config.yaml
n_layer: 21
d_model: 128
n_head: 2
n_kv_head: 1
head_dim: 64
d_mlp: 256
vocab_size: 8192
activation: "swiglu"
norm: "rmsnorm"
norm_place: "pre"
norm_eps: 1e-05
positions: "rope"
rope_base: 10000.0
rope_fraction: 1.0
qk_norm: true
attn_scale: 0.125
bias: "none"
tie_embeddings: false
parallel_block: false
init: "trunc"
init_std_qkv: 0.0462
init_std_o: 0.0
init_std_up: 0.0462
init_std_down: 0.0
optimizer: "soap_variant"
lr: 0.0061
beta1: 0.95
beta2: 0.99
weight_decay: 0.033
lr_head: 0.00925
warmup_steps: 132
schedule: "wsd"
decay_fraction: 1.0
decay_shape: "linear"
final_lr_fraction: 0.0
batch_tokens: [16384, 32768, 49152]
seq_len: 512
doc_mask: false
train_tokens: 191200000
steps: 6001
dataset: "wikipedia_en"
Each number is 500 + 50 x the weight over its row's rms, rounded and kept within 0 to 999. Layers, rows and columns count from 0. Numbers have three digits each. The size before them is the row's rms in percent of the matrix's.

# layer 9 MLP up, 256x128, rms 0.219, rows 100-255, columns 0-63
090:542558465501446366518496449456495527461580473554495468473435518499492548488597563470491565587518569541466539501527497548433532488493465476462448478521466436473420548477494574608414477485357515
100:456401452502446527551555565548427445501486476443504485518506489501442509606413450488469450561462568508500456500422602474523472475505553491481573535488504457512479486463471496576515517433548511
090:442485438556532391482551602556449479502529481525578509470506412542473530514491573467511598501561481497551503511529557383557544517523493439566483476529556486493532439579434539524558445518539616
099:557345512474569490479473486515372541467551529573464457556490477480477439524616546473531467538480505571433509557450415562521549507471540396484494532412506460411505578429479510474472535409558569
120:535526531512469439485629555466484471427500460483443535535589582429481490476583517492584533474500508504500490530432437428508477464516465545556467534389450509449510596557444509470444489517465597
093:543482458561420500441531417485488526526511509474431544529600488511522430488572475539528395545471509511469422621500425615466484451431416485426506414487499419629418570520510490500508390457525494
098:414550507463478469584517414512474563593428483476472454503496494474516503472476472493532423493421463571523549385510431426483451507531578556540474561487539432450534515571445470485517459536418474
113:560557588465389553550491399380512537583520538419560483596505538533575543617495540519434502492479465526536451502477456563465443548577399503554459496595503449461441533543516457491522466544603521
097:434562452512532514524518477522468486520521553510491552486427439543572450542466623555509523459480572533495480400468482545476505428529496479425557515546579464508510455550528506548502503396532409
091:472539438549565485506502584518442422442562485528484383484529444549530487521562471476586486456585437519546471503543556478441561417520512574567558547491472527485439436481463504587602467501457442
098:582530479416554460434535459483503472580456592549422412541495471526454576572510518466550546467464549418540465555454511540491432384516550535482530602514432484528478527565487533566555559487447501
095:477524459464608473447529520521485444546398491571558567487497578517516430459531539365464555450481506512466441512437519460555468588535546585552484449478518442511441504505518356504496435444577545
118:555477528485516468559545553460492447570438377543477502444567501517566502493546429500525491536570531518522616514547448447429523496496493565470510436493471437457508434485491480417420439446400565
097:470488545468551409464418537495475471531481471520552465561569447441535509449492468509433575442556550412503515537520530517431464474491498533533483545497478476499569500566509452555486489609501386
095:473472512508432498542585516493520471537509431434515448486527426475421465458477568482606437510436613493537462461565434411464479443511463482374487488525533548543474565522473444411486473497585552
091:479478466505432566512518433490431504610511584509574543492476534446466516553465638541508519575477497552528579551503569548529445485557476454484480492497499458523521384581565527531506474629534608
100:575446596479447472434519526603550501506427450525462465487551482532431516540509456482547456388444547505375400486450439434586502451454570522517501547543383426539510429446409425468506474522389460
092:556430509511510459574455629500455489528496561483566543475437568487486470539378581554549525443421483415489546481403533471583487513579526552556537514490547581523495562437520503414513553539495518
093:557528506514488578488505500517442517477541490473494492522455470556577491433468501507428559484478555473476601373527603476486439441487550514548483534552488497452437524482457498501504450595532502
104:546531462554476534536471569503544508439462533468464526570373477516450506496465453478475454519517434579416545492570365449579568466493562533511435529413455490556440465503481464432482509498473461
093:574515531579535475432523516423548617479438583466547378501511609568497503515501492490555590491494525495486504536526456467474515399559422544504539456440477523550540526530478533400494501464392539
090:486500428505560554522558479433486446446423435466514504507519543482533515511403441433535565499493476514429552574478489530431497581532527585487541388572548543554561483486488528427587483584550502
097:598493523547542500456514469495498502458537560462567438542462476508529481466537553409494476551448478453523462494479546503493504452496553482569574539530559526513465505481515463540458480549512429
101:415419509457566564574632573514476445515545506442491452451537571483514513524467461426490537450529542474442499431473450577520472460551525391477473500458611469465447417396586406485553553401529457
094:466600521486502480487507461558476483477430512501427489533434501500488438534563576577491544546597480490525500482466520455430570426483515511508408508419504537501460541469526435475583568500458414
096:535533525503514444482490415518464448413481505470584610505501501493569425479521559460565499488480487487563462556483475543510491442502597521452522551537501515524534488494514534445480515474417597
086:517479468559530559478458490455560586462488472546464471523500438518479449509549465480466439595542483467510516411495609572532466456533499479433435526506557516563520530513361527495549517525451512
117:432555514487572443480490435587515423553499572553506510485514450524484493558452534533460454455453432464522565499635475471558583456402540469502546497512556488547544417494469553499527463422463546
102:442491490380559503539515463459552558453541482512477481512462547535469470443511599506548473580402561460430488516513473527407505487455473492352464485425561420446488547493467545427490455485467388
094:549578483437511477529493590559405476475456535534438461483445580441492541510475485494480482485477501499537418515455502578470474483499545538459460607393513436449485443470494464443474551653438473
096:449395615508461459500445445497476471527438484489453528430560517557524462514550471513494496527522488438442471427475480498531559560520462479493597478606496576480494483576532473547461552430537401
088:560418458537441538489513434588440468582504491516478463603473562466465406450546478413470482565509565569506486552547538457547516478504526424495534535568580494466479482531522540523499476421463556
091:441602550519421578487416543514490424490535493468472447438448447574499470466490523384450489481501554430431484464492532524543472432559503480434509457472528486516461477562509447416448473452496396
100:411501606578465530464516548440483451494501484617438451482453459529486515565484546463474509590520579592464480500416521494516421533573548477511442508497525572486517540495513543505533467464593456
105:488501498498561588575546441505443499474462477451525446512461463433488404492443567521499526579520442434503489582505501468562445479588546519501526462468496508503639479390519519520439557523462494
113:510533507464550514500430520531538527438449451538574494398496454489385516454558451434485434589553502484407498437476469504549467476518555638425520574463410542482506474489468511478526503495438510
090:491452453534503466548550515467534485533502477469580534408515420472478551438483462564451525447411467498453529413480505482492463589488571624461472554368512589538478435427520484564496425545540494
113:539554393551448490481517554545488414461549530492479433475527517585500451486545507489545521526469521488494507521476478496521565519500512506540505487442501543543502487494480534347506512441467524
100:452487499420456454516500393526483453499515433484461463418523486405530426468507495481454503431466530482530569432544479484482587402469538493546541431527433587513470464458446463543483563478537556
097:557588488463471435541573465479524543503475427571407523476503508468520434583516638508549480456450520561465463488477502510488540461513552535477524505597509490515449475540504396501509543371583497
094:546485505364525526563474493586459549529455464436526520528480499462438522595504434455530502472489522472547424524504645445485505468407523448490535490422517527540485454530557474553518496441491470
099:475484516604400564465540479493528556423449504491486502505438573554540576458453557456522439507501462486490433496491541568450374450523444460477488566525508572510512493486590469420429582501534509
102:445437556504438454566439478582481454461457521495587476548505529606511555492504478518467480496433461500404451382395447467548493602481574457463426501542517601500424472548483498496578543502452489
104:520401538484490523477485559396561458475446454427530439437493502419484460522581516411515386533438554446605513566534469492518540558539441491536458536574459551496473457540509494487446440559417530
100:496458557499577484448544521579403424561548506449500475496569446440411518473536587460494502580591511542440498465532508594525457516436542482488551486532569568472542515473541523448573516481557429
095:467458475554553456454514541534575466541504542469461508538516504471456622499565533530557447521632543452443511381507538545468564502466460532448476548498556574479479483567405526516469555478523486
100:493456461476452517423398553533493447434494435441499383411443507476539508539475520520534559395560484532510557532547555552434506472554465481504468526470524504383466506544517469553450516402451507
094:527581450403555514557540520591535510548475466442492540444520513488532524415453509536513552430428568547561485572450453412475557514461553569600538480469438512437495530531537519400490484464610508
087:563511498515547469519530497437440608542592487519464468471496542501477490557525526491548483510525535478418467469477397481530456543502561567454416478454432536555503478535596447528503615493482635
108:505573526419498514426368547481485484599468572559567373510473502515450523498541525525557544476587516434548545489569472462540527474538497486585491494542481497548538410576452567436462557581537429
097:513498442540548545458532572473510418468468559533500330514527454558490473490498489474523462540490522453514610535516477544466488493483462519455469540519504530482525498512433569533554594648523427
103:452498481552517552501526415547551551449543538505501492574427503525441471513555485535559602452570520442558451451495450539490528525544490570495441530453537591473464535450425504476508599473548518
093:512574509606462560568495482449544457530349470462501512552498449598572454590465553491401485505481502519580535527484558386433532468485478459458599493538500458485483597541516516503483505629523470
088:510501479408412522568492429510502457398423466494493502583587547511502543567549420513470461504477554590457471519528500524549539529467465553535448562450497482487484500497621589458451536514506562
096:491374484519472594532509554433505527605466474546481449450522510547431443531570514564557559556497496622490504467546472495565450473514544491493582596527487531532413424498549508546514573399508498
095:564555479480484496487493537515553598504531499602503636609467529494471557449508511514398482478507533599541370508377495598495518460498481497518526506405613495550536501572448579474429538470549422
092:469463491584483444546379535622574519544567523540387512452419493566511515467470528426557467461548531543524452554398540547498640509488510505467570503509456558567477520522464563420480519421510523
092:469511442567540490483531554526507475567486426473471506575605544462540455467561648529502498518532415566477395453482511516515548442479481518586458417513570492560499546496409540476547481508480530
095:513512552569499515512435488468520522501449507513507508529555525538522454464631562395484475511534491560483395498554522499498507511500463572567444557461498588481456555649522486479462476515594568
102:529432451518428551555455538547452495426431465429421492528461439468560572457506481564451359464503534609505490497572486584487412441527444496377497610532449535495485488420602524548503434506517532
108:577487562468528519590415457619507475436562518488408477463463594493450449495418500480427541633522549487520510449519489456481504512512489557457547469576430427495533513517448551488529552473497425
093:506464495505588466558457537473504514484524524525514390487429443481507428504457514531598506513659463500481528572496447510558486511549494479567415505481564570440503475577511422636542594482465476
103:554566521551448499543562596559468533460555470531454471436476557491547360481526416595507476512567474552476546489481478501523502508447484446523586487438493399505461549479564556498499560527378536
090:452561437497431502564481598558491491520494548466471514561533524438587455571569439514534486436481508543543584481527514514487505497529454481402508540428459444461509395440485500527471461527542515
085:451510483499527477557547491519472413468410486496532463499508520461453562601492402562545541431504556598515519468583491469434444534489485443413393518438485575552486406435501430464530452550564443
109:543434535462463425526483416468457543541496443478502552577465524510547487434521541580431482544509444530452444560445429497528452529536546485516454503482501478482490423432569583533550480478470554
095:437513524434578492605519408425504508380543582411552524551500556498440452529463538495406425417462435367440498506583506450590442529511482495543493553548401491532544557523515541568438500580436480
095:376518529611469472423502417573476456474518474446558500509507544578536464533496525509521510547544415526429482488545498413473566503512485416491529375476516477481527544459500493507525538488431394
090:454453436472529511468557504567530446481451598522490533571497517460472563563476457509502458453599471452564486516494513513513459506553552453520507429478541517563536497508556483452425483480360498
094:435563546425568425561510573494467492496593459534542477549390562486506432488468440475480535448506507495541505481551486577517519544467461490484485487545460521504470519488494559595540451508551659
103:418474501536487548394579472364534511536437530515526542551505401519504523396514575489482545487549466477547528526519599480495505454657514467492480489545511477451515487526601485497517414548475459
105:486470477514462481538455516523502525375479575437468414602486487556579438473503579505565506516466510563518581470416352447543415479429505462585486509464426437482484566541533557505505478552521434
101:452426494417551507519531530556527403489586578542502505495519453500507526536523562504560548441492521447542542502524480464464477456461414584505534496549527441545456507403574503525498411376559540
104:448474494531417515487495441374474385523527499473447498526467392555424523454516438500519407491537538465465525508578492506565582469585474554425482458523502526450513584462533434476461439507498465
113:498566465515544475525491470475463573461530439425439449457569511491459482503589627530468518629524448564476517555409526529459554545540461541471559507409556385507512454506526561432510465629450581
099:539615437446458514449588509585511522533492418432504527564488484483509456458612566531500509422484503529537470491545480506452470481556571500406460469412562537505567518436480437493562466565421519
104:573433426439548509513412477467490495535494606525480550422469523543467479446440440491503573476519480547493521492549536524578470450508484531579401583485377479434528574511521441538624436551444463
099:477513458488431467513508468436461415471559462466520470556501442461431432481501485397551490455470569513465501536438567495531453536493395444476589558395492551540426581454513475453463528530537487
092:612490569457494509530417459466549484466469532427547471445498532448526388573489369397429452442528563440496520396552477468474423518477582521522623365498534499625470470528452479534550552451487440
110:433541511489565637480485498532523573538479529484536544456443494441410517473500489604517443455485389521483479472545495487481536423515530499445381385502491502595508523341392505519581526520510536
091:537394474531386451478472500551511413462605461408480529560487517436493454492521484459552512538443488516515580599420442430477496398424529591456492456468499514500494547425544528587504422520455553
086:413469455519494506506612452483498496462397494425491504481512488519415563508520534494472430428473429458480510437543535462473586499444555454527539507435550476500503581469515484448532562536433504
098:504458448477455522493521508422422405559513427614568474537515433486504460433498496509495520526484504531524450532446501528513484532520535525432486557399445539442432521446434551530502516644533428
123:514530531478549468496527430545409478616479377524447479517508487558467481505467487534545511381458491544519502543461507486452536543508519557537449425500464566557523543505511527509447409447436520
107:550495574557446485570512441519473498481474479570449528454424438394464510582512538471555502591565574564387506458501624595494476561479529522524481496479471469503516545443493392505474502543445439
095:474503558420518462464444557477584550463471599527440494474395562584575568538548521578472473511514504511548510450444487408404596460474478536483518539495489536514493439532515478518514524503537579
104:526486465435544510512418540518588424435456459547507452495414469533499526430483439426507532461531466572446531556419450604474497516476521464499537511522462496505515435484527610385532513540517530
104:519493508508586435465487460500397477531502417508574510473457385447473499478528592510535543488537548468490537479532502493477424535534500585433482379523476465495586420556484521413351522520544495
088:549552564524508572554489496489463416501432601508423492463517488468545524621564535603500503541442464458520479506587612521478555397519467518511410512574508431426475543523414453512493455502562503
093:558470486470523522467482464573470517393505523459440506459476573523482513569435548534387484457504492486518484629420525518493454404482527597473542393488457564565442460472536445431548464490496437
101:486537482506598487480473547521527545462497548481466522514476507549481509546422452564533462548601516490426526551435489471575540574441535537618556551485502600522489488507508480582542435501488480
108:526520525492526401502479534419491501405522476609490477543566489497472472459611496552442523571476426549454486412587481554474555470485536454515506399520492571599503530499526508512455489450450523
102:502473502436376511506582501561540517511533502513511517480574499457496621532470404526479514392373523491388503479548397461503554547445604445454467518521515494512459409488575493495422532487460607
094:577517581501610601454509616565517448499514517476504479570527593507496525457503507485588493574500426456522468469553455486572520549487433532489459620592559431429592469486534493476437499525452528
086:459427496559555449496478503436418442491520471525619590427613424498475475574554557515522464456446484523550546461478500466480552455526501515444507475347490582538568556469509517497518597553508550
113:447477476554525486465562467517534492523598480564428492525465558515453503564419561593560477505515570466394502507510475520473536561512446508413574613483477460541374501516410507474471555437572463
098:475572482535477400503518507441462592537529465549438523507455574414474503516517531507425461487486589495616516531570436504453424508458452573520496480550562504480509596525489486520521489550531480
084:492502535463481597396444453505520496491426621500524431510499489418568559494475489447525510438541545569536466446511480584390444522529518475505617456481570561467443526486548481409483538569540476
104:539522464456514535529469499570509442581533445464485524534490433436481520533474450490498482503521488416519536478458464506477519540445462460492491518591470584531557560514512479519504551502459478
095:548477506517555594517477414554549541482388510599413460429534532472496553440509600480499501422539461540599545428513519569487489563522485572563450511572578473524622444478515458523580533572535535
086:485499598550459525549488460550555442502416572500513475412537502565458542483536469476490515499441463528498580524529498582451427546521509539569546541538609462471484521493447483544542431512446541
101:564469471529521481582462450553475513599543540441527449601508480462472536565486532592615490533566448593353473496543544533436549519522520474401454428475442566452439536466513437477462582510537439
110:522560610550401497548555441401595421597474555492446458606483512532438493478511412436470491512465489478474512459500443535531481468562474494508414514499480466545373541507534409433521491467419555
104:539514577517464536435444531512428506502490548527609493480515508423525474545619407422469441504528613447508477364499481452474541482505518512377421470466530513512548532548496514516491476462493462
091:536538526542497488511568482456475454493566484407400551433412473455521426499417497539519569518436539508536501492557410488539502480524564547462411558519436446426447509512472554539554549463602527
091:647538485580373570476501404528515451487480440470535492441498599459434491446496464474516549425432516526480549479449559521530563426470545510485486474428437520524481515502419492495439486477390459
102:496425524492421598569509510465484486498486435558553538446474448475560544472447526500536456431474524513511564421462510524519559479501561548479551470367499493587433503529577441525511484559492417
098:500396446567459503569492512531553493466463501624542440426545539570470406506480469430517589491459537525506518402515526430461560592496556450558551569554482521456510563581553522566483466551501437
115:526467460445512483482526541582469457457477438474506518412549535517501517506440578453572616446485497501464467442525486428499508517502523545470450465457483586508441566430557481562563501613446391
080:470506410538468523445451508523476499421447507573412534506521476404520442525552452483555543522580537490446572504564458487512522451443466541459466514470500523505639494377480522513472491504554530
101:466519420466442411482553490532479489421499471580602466493494518522564497555470481518500454529545561434408481457458526540473487486467609541489505477469465554495522520481522481406590512422484465
098:502423590499570536487495418467534495516441465519495554516538555568525475540478420553396530534509516445488557442537544557550486575435537441536484488528490516497466557564511467513475445446480534
102:504553503501489486502466513525588482490438408392466498402554520353465488512477511544468485485526445573528552511495558438508526531530505531521584505515588452456539572469414444438533530514431567
094:527564453483548464581486470419435519473435461467428546455525472432538522480512535485515436528578564447543549487431525435462499567560482562584452534508556490437497489456447477495494498498501451
111:511417517490479502569536505450470507463500490491354488547570566511516442484460474466609530492504480514474479495495455447411510482576511492484544505491518556484374522578539470527359510472500511
103:482502504452511513480612496528525494474384565435504496516539587448495480540455505459446485471467503394530536477513514469506532560561601540502505551465562587453465421567398522478397549465422454
106:534613575490487544500548376500511558516546507480570527556457484411555550493429421457503497499544588541519489364480479508488574628499531514493565530470550483455559501503433476501441527582496428
094:557448479575441448458520475608492471396459516484505490417583443469490553638383458520488479500550465465446506487484559514442510492538542420500510512458480589506470520424520462467438524416409433
096:499536541524428559459502475514521474425594455498419412551587483369536443510515515466405538491475485468491476526495423571539498494450480594438537493436501556545494554429426536571428458496504460
110:556543484558543572498550484438464547525449450509593579563453570485500531512467527500510589588491506417628449497470552561482459527449492417475562423469494564447447521475506485481486606492564467
107:525534477483655468514519477499514577516561485574492460542470519520444474498436567575565570574448445559443439508440523584534515412488409436485503465550494476511486517450429594433502480518430464
094:458588507460483546495454473564506509519465529529467502479407553500470507585473426518575419447492419505447466498566489518450555559555464527468489467445635447455508569542376505495478482498507552
096:502551557428371470480467521432578481425429539541399495466461504419481434493563525524529482467652551548460519502510527418526581409460570489502541403440498511449504492517501509484490570501524525
095:465551555509567454455545489582530636522531483522471586568487517549513463445501490490555474445566478534500392436448594464501410518523457416489589582514482567501480603402452500567559528457548517
090:603503486558520404588489487419439449480459526398473537496541456501515594502448622456527552504514491571537471501576444451566449444606508531607467498459460528489581476470535460505562411445531430
103:484515525517534482627486444461469597506471625435485498471537523522596530441562518476614460449575502470458523533511479429501504560510460589435484516543488552462493476509516530540533453548528582
093:510508587526428567513545425540543611488472512471494509455482519497598515443402507563437487473463495447511459423492525493543516523439468543472484462473508504502470446468534499454515547502472541
103:535577453511478482547587427520539526571535587442559534573439524514489541536486490456555562510442577467551420514533425502495394446471405455384558445545490497531485502420386574538415465407452534
093:413473457520491463543548492450541488491501521499403426544491431401467506467452484484537461464521478539371516496451490490440545558438502516487509479613448405498434560496521534521486543454589512
099:491546471431478463535512507530570534499510500451421477465532445516505395442567534528543597466466478433544582550500538495442487440507515522454488434419497579595549573546496543481430479616449527
106:527393504531551487557529502503541482535491530430514485353489460426499504507428553532496537490618428593535474467492464544524494581566478568536515460442460582506533615514521540567532500600489546
132:503548430480455520440481525451480461545477501480455454448452490478517498472556494653450558441466444563545570523596498497482519558456493468541701569485560482414510486489486506489498475508468518
096:441508483522550559379617564475480473518585533490480419447462512521455469481576511588568467490483448547485464452510610502560580469526433433517490494442477472448536468455495468511613516459587475
111:493519553529443501451466510496484450457483541454497562521475496524497475477579534601451453445483383553391545391512455454465610555482502500491554445530450544488523468581514561432437539569589481
108:591487465564498468550478510470566393443472505437517554513518471523527428576591486457509583464410564421490573502554473475528540431505508512499413542462590448581443412504568555445477417488558470
102:549475509523581404489499561507479515494436455528485562559470556508481451451603426481576570424515549623515531428532446474493431516508555500593557458499418520555582581490483433578496566525484430
103:537580500417505417463452471593600478505496497544559541437547571512441483470494489626469500513547465561488514537544499445456530455458553485478444475525531535560569492530416441525471509512540513
094:471428454544562560515517488448497437469517501530510548608395460561605519595470440486591507451464513513517444495507543524563500569525519485497444482622405459509530558476480486494540618542503567
107:458528305490481564422568428493543500500499543461576430509447579584512506508481531434514662431564525462505490549599575549514428532469531511556470472457440460539556464525522504531572515550517420
104:586476421611499525519442485424460525473430405503539544543496485629600526537576434553491617514450474437494513568477538520516395418463400478504513488541512464511498544541493494439442477449496407
100:541463537438472405469535495458509450579568529564521508468483552521548559559485479523399546552473417552455556560506522518517552500567512450574499395528533548519459473499472528519538524522467556
096:534454461561633455510534574538522543470540587562536543516420470503464553404464456466506500480564552548493469502474572509553579604526539500544502548445553533520532526454547529419460474501520488
096:540459579518493517517550499470435527530446554471448450512439447444522530469447614507465483539415386512527579405504473479503477451497524526549455484570526495532458424553635483549570472447513519
098:533619611535534475481436608499569417533498464563520414565411478478423467533530523418540543530577437520481492482452418538568415563505430418549474458498455497445594520516502411524537497565521526
101:456581442455465515562498629488560523472491517508496499574447533407602481551500548589568483423527430541543469558507437467442530561501479431463451371535457552582470548500502491554495478555548535
100:511518556483535509543424493587572466475508543543556506536460470483527506522542553483405577515375451528522457514469453529499578502543533540481516506499539442543543534382416449481508407497443546
096:542540530516439529580665496515478470468414546399558478516538486450488463509509461502450482514419519527403547489575450499476548490528498537427552478488393504545452561535466455504546538572535573
089:472397510429597481461489469470507458506514499522595574511505435440371375522537561492564559450528592516496441469527518519477499523501524484437507510487509456536631464460514521450560504572514391
098:393487464421451544498558506539502517435548454513518474509491545520548496579564435515483560374557471474463470530486503507522521560397559432507481445510495488548587472479536541464429417588519540
097:587538550537504492553484447500495495446510535440522512477561502522485494482495479489522620489512349497466484519524462470474493517484528494615431531420471521447484535495589463514431528422521535
101:487464552508526463493556464468463523481554565545585378531444464474532462493469540414532510595595524595441434470556550523541400463548581509471437539488584489554467568484469524518531517453612504
102:405579508493552503494503567434487457414537445364428459453549474460439497439423482536531564548418529537546479429584521573489499529530492454459456465457408438451484580520525494435513545476411556
097:438467499532433524500572503460567497449499557557548475538520489526435414527503433464469478541512425563546480450548515555495561497579536487435456504506467529498439436510467506414459551394517616
103:595550541487492453477421550479530590433492494578472500614578480509477550443591477564513497467453572630487520461520486483511406463488523465564524499429407405611423526537529471496566544537498480
109:516542466502505470508401484449565516448468492485518470523510548557447462327547411573521502510467502555572579556554569503493571423509464578435473396491564472511531507434519441531533513582511542
103:469488433469469537541538475506498489625378520494499630535512459471441567582462458535408543428511482490531522472571395508525513531501419488513525519546511501475551603512547369482492559414470474